config.toml
intermediate_size = 448
hidden_act = "reglu"
norm_eps = 1e-06
rope_fraction = 1.0
parallel_block = false
init_std_qkv = 0.026
init_std_up = 0.026
init_std_down = 0.00317
optimizer = "soap_variant"
lr_mult_o = 0.657
beta2 = 0.95
final_lr_fraction = 0.0
train_tokens = 476700000
max_steps = 4005
Each number is 128 + 24 x the weight over its row's rms, rounded and kept within 0 to 255. Layers, rows and columns count from 0. Numbers have three digits each. The size before them is the row's rms in percent of the matrix's.

# layer 5 MLP down (transposed), 448x160, rms 0.311, rows 223-274, columns 0-39
103:135122190124167132114125152101143121154105130112126122134111140119135123101170102176122124123134126131147135161105125089
101:154142136128131130129164152122130147096166147158130105134109130135130134107125100112200114137054151113140124185088152174
117:128157131117104103150136119127116123150138128105135120156062099120138119078158097132159146103104146131146157141093059114
092:132115116131087102103138094118101085122126100111112136135125122117162165134137148110129178179110122167093107176100130119
100:138107104125112129140106170097166135135111142143091069138112128072141125142134134129093145103096119095152146121127165138
088:168136141144140156114124081140128153094162120078124110135155134147132132115138132122127141124106147153153115168096131142
090:099142164113162124163114131131087104150108143120130172133111098134098148132128096138135175122135139127128133149156111078
096:122131119170152136074115118116154146113197160056089108125107164160115130128142113137181117104143131141133076144142109169
104:133122137088115157088140088135112146162156144138143120075106172114110154112132147110136128165135177119148123159140106139
082:165096100115162103114096117159156166123142138085110169143154130134084140094158115153131116112138164139158106189134121142
103:146102153143155135116120135097100153126116102113108182160140109184148110094084118137104108115133137100082131078158076130
090:174149168109154124087150105127105108115130121115140111109150102188160150137127141131118153166131103094126104186121133141
098:130142146097103150131151130160177110106123141071139146109152131137126171117103128141109117161148115098181154093102105176
093:144163128119121140171145113138115122121160128145097115170113110115185129141112147111115141140151102110105125194145209146
101:161149156134129220123178131120131156102121159096114146110100091119143124102080145131159145130132143120147144107117089120
088:149115111137174168107107126139129135109110137125103084143135068150129134108142122115143091102119134139199138063194080107
098:176163145113151162127113157105114140062185114169121137093172132129153097132099150145107104169114128105113131111167122116
104:134133124128068088151105134101133098146128138113156151105105163142128135106090129168134095132098116091098131078118106142
098:136088127088123136125116121121128096136136141156154123122087077118128091108124167104129133098144145143126126142128132123
106:178088153140116121135151099145141161118124146098097119120186111130132139144083109128167116110098127171125121112135104140
099:106121165126107136097156155133178135144127155121124125138145151136085129150124160162152132141113126113122138124129116107
095:183143166115145104137102135105068162129137145128150076117118144148089143150139107090146142150107133120150104136070158081
097:156191079129166151162106159124147124123093113132125131109129128133150122143104158126171098157148119163110105162160177121
097:088154151122113152133119144116152157123078156100095151164122155104060083123149147152127112124163142148138101114111131149
088:065142118109133131077147133122166100075117144116091143169129138142138147077120181136148130129098143155135141113116114113
103:135155117135130079108146131163085124125121129135128068141117162153138155163118175107111106085102109080133135124096134123
100:145104136097122095119147092097148135122124144053090085100169130150158141138104194190110133110126138092121122106137127144
096:156134152102146125155161190132116111088134140153141144100172114099134112105118140122146120179143115116113146148121099100
098:114099091158100146147162139120134090147151140145157146129149101138122124133147119113128109152160150170146106150124129141
105:128126135124091129099125147164092113085142118090134138116125139132109150142090112132118120173147132161107118131157118133
090:161137150141085139163152142154138159114174134151098132139082181089165094130113157145138111109129160109094161112153153114
102:122124077121115134126104128171137125147063129107127169162162107156142053147158103124130081161147092160164092092115114106
096:116157112131143103116104176160118104133137070141118139130157140129132134111104110131121124134136119162114148105158156156
101:113136062139118138107117105135112152112131143113114125092081119094133111137132136055145132118126153171132135128153141133
103:150144125138170125093074132119108163138100100111116083131120135117164079135168149107143122131156152138103156108127157122
096:132156130102179144163163143142113118110097126127151086134121110122176116124104115121156149139110102148169102132118136156
108:164155125110113108106096166122157137143151116157141132106159156077156105119127137143162110150155149116139132121159166100
092:095100138128128136160094149132108176099135117123147121133137106145142091125141144116154141146143133118132132116110100145
099:153114154129136145122097131153138114138163112073146142137152172175108136089107148161150132091168122132131143114076165090
105:107151079151130110117160130138124082096150110137183118139168148119108135114098130118121155136117091101143087137135137116
101:133134142096136113100121166119117082122123125159102144111107123114111141086157113113121165151153169080156128069092109126
098:127157136143150111134109143086141059115171109121123119115152119141130148135131148157130189102140162108123109075136117099
106:124189126124117117140078109153094142140116126131112135152132124169144175149122127119149100131093135144125133140167111159
105:097117121135167063142130106143138176172153162100128150114155145108193175083100133128127121113099110092127185157123125120
106:104140113165139099083129112163091119121140133119119120151104079126083140107090123120120081129142116105137147125126145130
104:130087122172140128148092089111143134096146163117148094113111171127136153069098136118146129115114140102118112139111145131
095:106171109101140089139164133112105148115138124112118159134101127162124116117123147098119150143129124144170171174123148160
112:134121160127135114145145142096103153102144077089108108116121091122095155153122158096141132118126126110143113132122120124
105:133124123113111114112106102155190083160102135130126146117097166142145083113080148138068096125101145124118134100121106144
095:127100146123118120132112152158135130137136121149133109139111132135163076174108145102171115150115130111092155126108112104
106:105087143131095123132147142133087152158126152139116098170113155124094108165151123088121122113105136130126165131129124128
095:109121140151152139144120138130151085122095143131083161066149110150137118125144086130109143124134164193135137168119106171
# layer 5 MLP gate, 448x160, rms 0.329, rows 224-275, columns 0-39
098:121122168109089127145100104117156170139100131100122089146115139158147116134122134125096092120136121116123125127153110126
122:104198105118114124102135126076116157155091145114089113148161109146163108107119127158134092114163091125118126130169145155
091:172129116113128151104090168133161136127099171159137115122132108148102165122119082108146114101111127128104137144129106135
105:113165169130111118078134109098101135084141176130149134116104153148153137114129128115136116115140108146109141100113098137
094:108172120107137128161160120164095143103142142129114123136174117119120134089146132123112109117110104148155083149115168111
091:101098123160056117142122129147147141124110092138157117094153140118129173181143127130125067138139111154163135141115182152
102:131116149127101105191126106112160138128110097148122120155164112123135179122112161141130117093157122158121059121098118131
105:101141139123081151134095102133144152117153120160133135103117154131095119164122147086104138122137109148115150150135124115
096:121127084116136105107110102108142164130133101118115157144135120158123127147127107146150122095136164154138119119121126145
100:153129133167137151130131126126111130135122091123101121147148146151122112107163115149083072116153146170084158129125113118
099:154069098107157148144098114116123147099131164117144147183110116182163158119158132115117146139132095173129139173126122120
094:122119131102079197102133134107139107132114152116157126092133081132096110108114111111107164169165097135167131115124154164
093:129153133146147150154128073133102116124153132117136111149104120119176129120132135137119117107173145086140133179100154134
097:066110084115099066122105105130105107159119108158162097135140135099113125130157121113092096140112117121096137126138140159
097:145133069105141158117121168146114116148133134078109046133126060142122118107115115138141135115136168143167132098168130149
093:163141144149110123124127113158140143128157148163120139155160080166161108123128111069096071132111121197133130096127116087
105:109136144086098153148168129141144144132120184101196138130076134148135129109156098124131098141153161136110130115100087127
090:102090098137125127135178117064147134130163129173137083120128126092121106159158131111131137092138147145141145102134149114
097:110131129143119172152107118124148092122133141144121091098105139124104145109138120103156114119141115079138103100147148133
098:102132080147153151133110088121155147140139117133132112134103113138142132145153117100066093099106109117133111166138143094
097:102098142157160156112154116126114138123102185133145103095125130128173108153140106109166097163118109145099101146128153123
098:122070097158120122088140121158128100146121123146126151149108117098104143156157135128128142144113167134141113117126119119
095:107156147154137121167133128112122131144093154118113103165117129102110081138153078159129102090153119102111102133155151141
092:136133132149130185118127098129100152105171130123113138165088142113155156109150085104065146116158118115133184149114105133
095:109162127149142144134116115146094163110155134081154133152132125143125157126144115100120112148120128166105058103157133125
100:178131139112152135094132142153117158157178103125162111132142118156185141157087119096148095136170106120152148113087122141
093:170145131090174120170107160107106106119118157175086103116127110122136134123084117125117106134160147121114145153146129121
101:103125141120093127142146107154144132181119116133071155142128141104151086115123156164156123153104101141130125114132109133
102:171131101117121139126081099115126113160095132110113152108151123124172082143196126126110132092114120129128160122144123131
102:116091108142105127155121129163117137169159129163159114107139165079148114142135099124143105099121143095103182114152144121
101:056110119103128124120160084097112125131143125132182092123101169105102170093093171106084119092100137156148150141119164155
095:143151097136159105143121097122144126169153126187138153126134125078100117161143139139166127124114115158109145079149135138
086:136106101111120119160094100125165148143119089159121103114153115107128098111074133107072114128146159137126132138141134152
112:124150133101065126139091144103134125097162087099116149096130125160128158115155141133158118145118088106151075155114108139
100:149091136088144145103136137137131105165129103119075101122129121128104147123095090126104154146121146125134100161154151116
098:138161106158145142117132097065167159138125067113129161120164122111178115140143106131150144168093107070102100131157107171
104:140152132160105100143164139101160108164133138143108136134100107124142137158126116092085107095124132113090171076143158115
097:134149104098154118105118102170132138146155116145118136125143133088122127160142097120186102159123091126113102084114107147
093:143147129109148148153097126133122130178131117117089150082106115165124082142168150116120111136126136124090149119148149069
094:093126116097116181115123154135171131160161102154117135101101150132161171125139139126147158146104144133088144106088117105
100:146147103145126103144124140153112089104095103102156151093151135109157151147152183143126138166156138134096123141104157151
104:135121142118157108123149135138143162085127103103154131122139172114096125095114123143115127184101130130128138149151163125
109:155139101129135150144105123125162142150141109098135134119177157125211139156129136112144124154122167121115154179113155127
097:136112138128162125118137141146097127080120079151131145094155132141099161133135125114109072108156115067095128159093175154
098:145165135140097134098143145135089126161099128157142172156153158114136128174130112122112112154140154152106128135113115157
095:120113100098178151126150141106083146129162133110146101141153098128140173147137133095146114091152107140083102123150126142
114:105122107155105134069133160135124132106100115110116147102139138143117122135132093130162155179157104134131118073114182121
097:104172149107091092118138154125081086137126111111131102078099127145132089153130136101121149095148143158129110103150162153
103:098134092126168143093146113090114149121124156087123142136119115152063135089112100167096159116158140166128091100137134116
100:153077125111160179153119093121133117064119129101120165071143132110116153136149142131117111142156112118144133137115112114
096:138151124112115101153102113100164147114137124104122112124135166112161164159131119142191089161145113094140135102133143084
097:113135110146112162084158084121143102091176103143189104114086155153149121128121119088172136135142158118114120090119171100
# layer 5 MLP up, 448x160, rms 0.333, rows 224-275, columns 0-39
097:136121140143146137111104146130138150079116060086155118095125113133132129186144169127138144129165126206168129106154129101
121:098109130122154116118108087125111107083129125149121133124106152106114159142101106084165134114132140114068142118096138131
092:173148160127158128114138145135166145120114112147160132100169164142129158137148127134139118116148137116145171117132161118
107:128138157109151110088150132167156169135108101139092146150154142111094120144153136140172143147126128118097138128147116139
092:124078123155126093124102173110156121112111145129111150114105130112114165169118109107137149149126133084095122103143111109
099:130114085160080142123166133108173134098157128119157082125113159130154130100114170135137083138137136121095099125116130151
092:137114158160157127126124169128130109145060118151104126125104146104142096148181131147120117135134160122144193110102143125
107:101081130139141113137171138130129142152100101124164078148143096154120149164135149166118137118110111157141088133096149122
094:118189158123090128165159135111156094137125134143151108120078131124132150143112110125103112160136093066126113149141134120
101:116120109126106122139153119173144108110108125153121096131084141088100102161122115150174181128109130158179114132117168158
092:129113130094135132159122146140142115132111160116111126146097133157103125122122156113167131132142131177135168099175090133
101:140141128155176092132127136094099148137132123188138120149137126113151171147120128166173145095102119144107125154141168094
086:077090116141157141119152167129137134099111137123103122110103165112129157104138119153105139132102162125129116124118113125
105:105162107132131089097086121118149105123154089173140120115157137119133155171131112119146071107105130133136115132155154145
096:160151119125100085175122152113159119136149119137145171135115197145085112136126125122149114141149138140105131133118155127
104:131119124162099101158167112130122120140100119160130095153139132121110169133124142124145154119157072122153126101131119139
109:119128113078132140100105124115128125177136150093117128118085140093129157142143134092130152143100128142121131109122118087
098:104158156158133097176106112122161117152095132115114116123150159121129151148150120131079136128134116104146132086147128154
092:148093135116131085127126140118093148160138118133125115154159106190144111138146149140135085107134087105149118131114206102
096:129128097152163127131154131087113139112150142137131107131143102136171130090134084120134118125143160127096130133153139138
096:127132126107108145096126125124181145128107111136102145147096122099149120064125130153159135125157110112137151121174121135
103:127092150126114138124122066126114136135118133121118133167147140133079178102124097112101128087111124079129152099081106134
094:161135108103147103128135142133081121134138087168145108114143142132143122126127122101176140154075121126095150127143101112
086:198111130167147122131145108120098137151115107101132131114108135102125112117116087144118093119114098127122118126162149133
088:123122144131118121168082114152117128123144121155153136140163128139123154119128144134118127202137121148140110148172123127
103:117132101150138156158137125160131115154137145185113122150085100136144135103109115112133147155105153104131158153143137131
097:108081149151144136126113106149141129120117120119120107178072131151116140136125120146137123108123131127117119044133164102
091:149130155135136130121110113136156147173112134114126143144099122159150111156084131161097138130085137118111192153106123058
105:108149105135137130126056116108154115133137102113112100080119122119147095145146151126161150146102140149120130153141142113
113:133146141121143114111117113121116118134070117136132133095149092155104174122156117174113160151160086154174086121085102163
107:147154118118144145142142121123175167102171137116119124125131164149166123130104133143154139141123159115148167151120060142
098:143107157152106139143145103065132131158110171091116127156106119098118119118141123114121138099153139101166122133122107124
087:158138154096123134109146150155097122180093134158129127151128167122143155142154089143135135158119125102076184151117135150
095:109176118100094146120102116093096164141107119155153144133125113055117145164149123147152126135111131181110114126137135136
089:146122139059104130114083135140153094142145111147139164087123123154051136118110097140129084104124151137110142140114133078
101:124133142138131128137077137167087111105089114140137147140125060136144187113098141127129103171123151128150129137149077150
102:108113115137074136112155144101136083154135112162116103127105159134125167146099135116135103134124096086117112108126157123
091:118171120117098091138129142155133147116122143160129129150127106084128106137139121127183142162156112155135153105165143161
094:134149156162103134165113085093143139127106127126119113099145116151121117130123138152147124150167118165126181153110113107
101:156151118145121129144160090122156148131100144083140125147145138148109097115098156153122101141125128168133139169125108100
096:115117109138102126160148120145157128096089113166177125114108125156104126100112092138144126125074112148171116097108156101
105:116127133130136105157110099156122120148181147147112105139144128161127064124071109094109118101097122126127178141111135078
107:186116139167132179058125130100094141125126093153112115131119149130148151178116112126123185165124140137129146121102117088
099:145123135121153131159122121135160101105144171157174097126138117125091155120098134151118153134185149121121146135119098122
096:115125150121112114164137126146117161124118147109162172092118126134105135164144125157152131114170153155085181147131131140
092:145109122129161115129111110126110131147158132136111141120141111123152177110146169132119062106127114102097125081113095102
107:130122134122145110117117073131155137131125133132095147139111164123137133156149086173154162115145189120108122132120160184
107:150147125146106164131171145148119144154124132181126106131186117118090146126152102179102096118159142138109150150129139090
094:096173085129134145153145103123086130102132166134112143107145137107109141106130099173102116098118134145120118082172132086
095:177158133135085131144128100084134105117145076133159130079121103127152143115101141165112133115095077102104139124139128163
091:123133153111110133128095120145106145144162098148087132161113152087174150110143166116163096155171089177139124162153129099
101:138146140144139161115083116154179123121129128128094149121154147120106135097118127134159182182127137092134102112145130118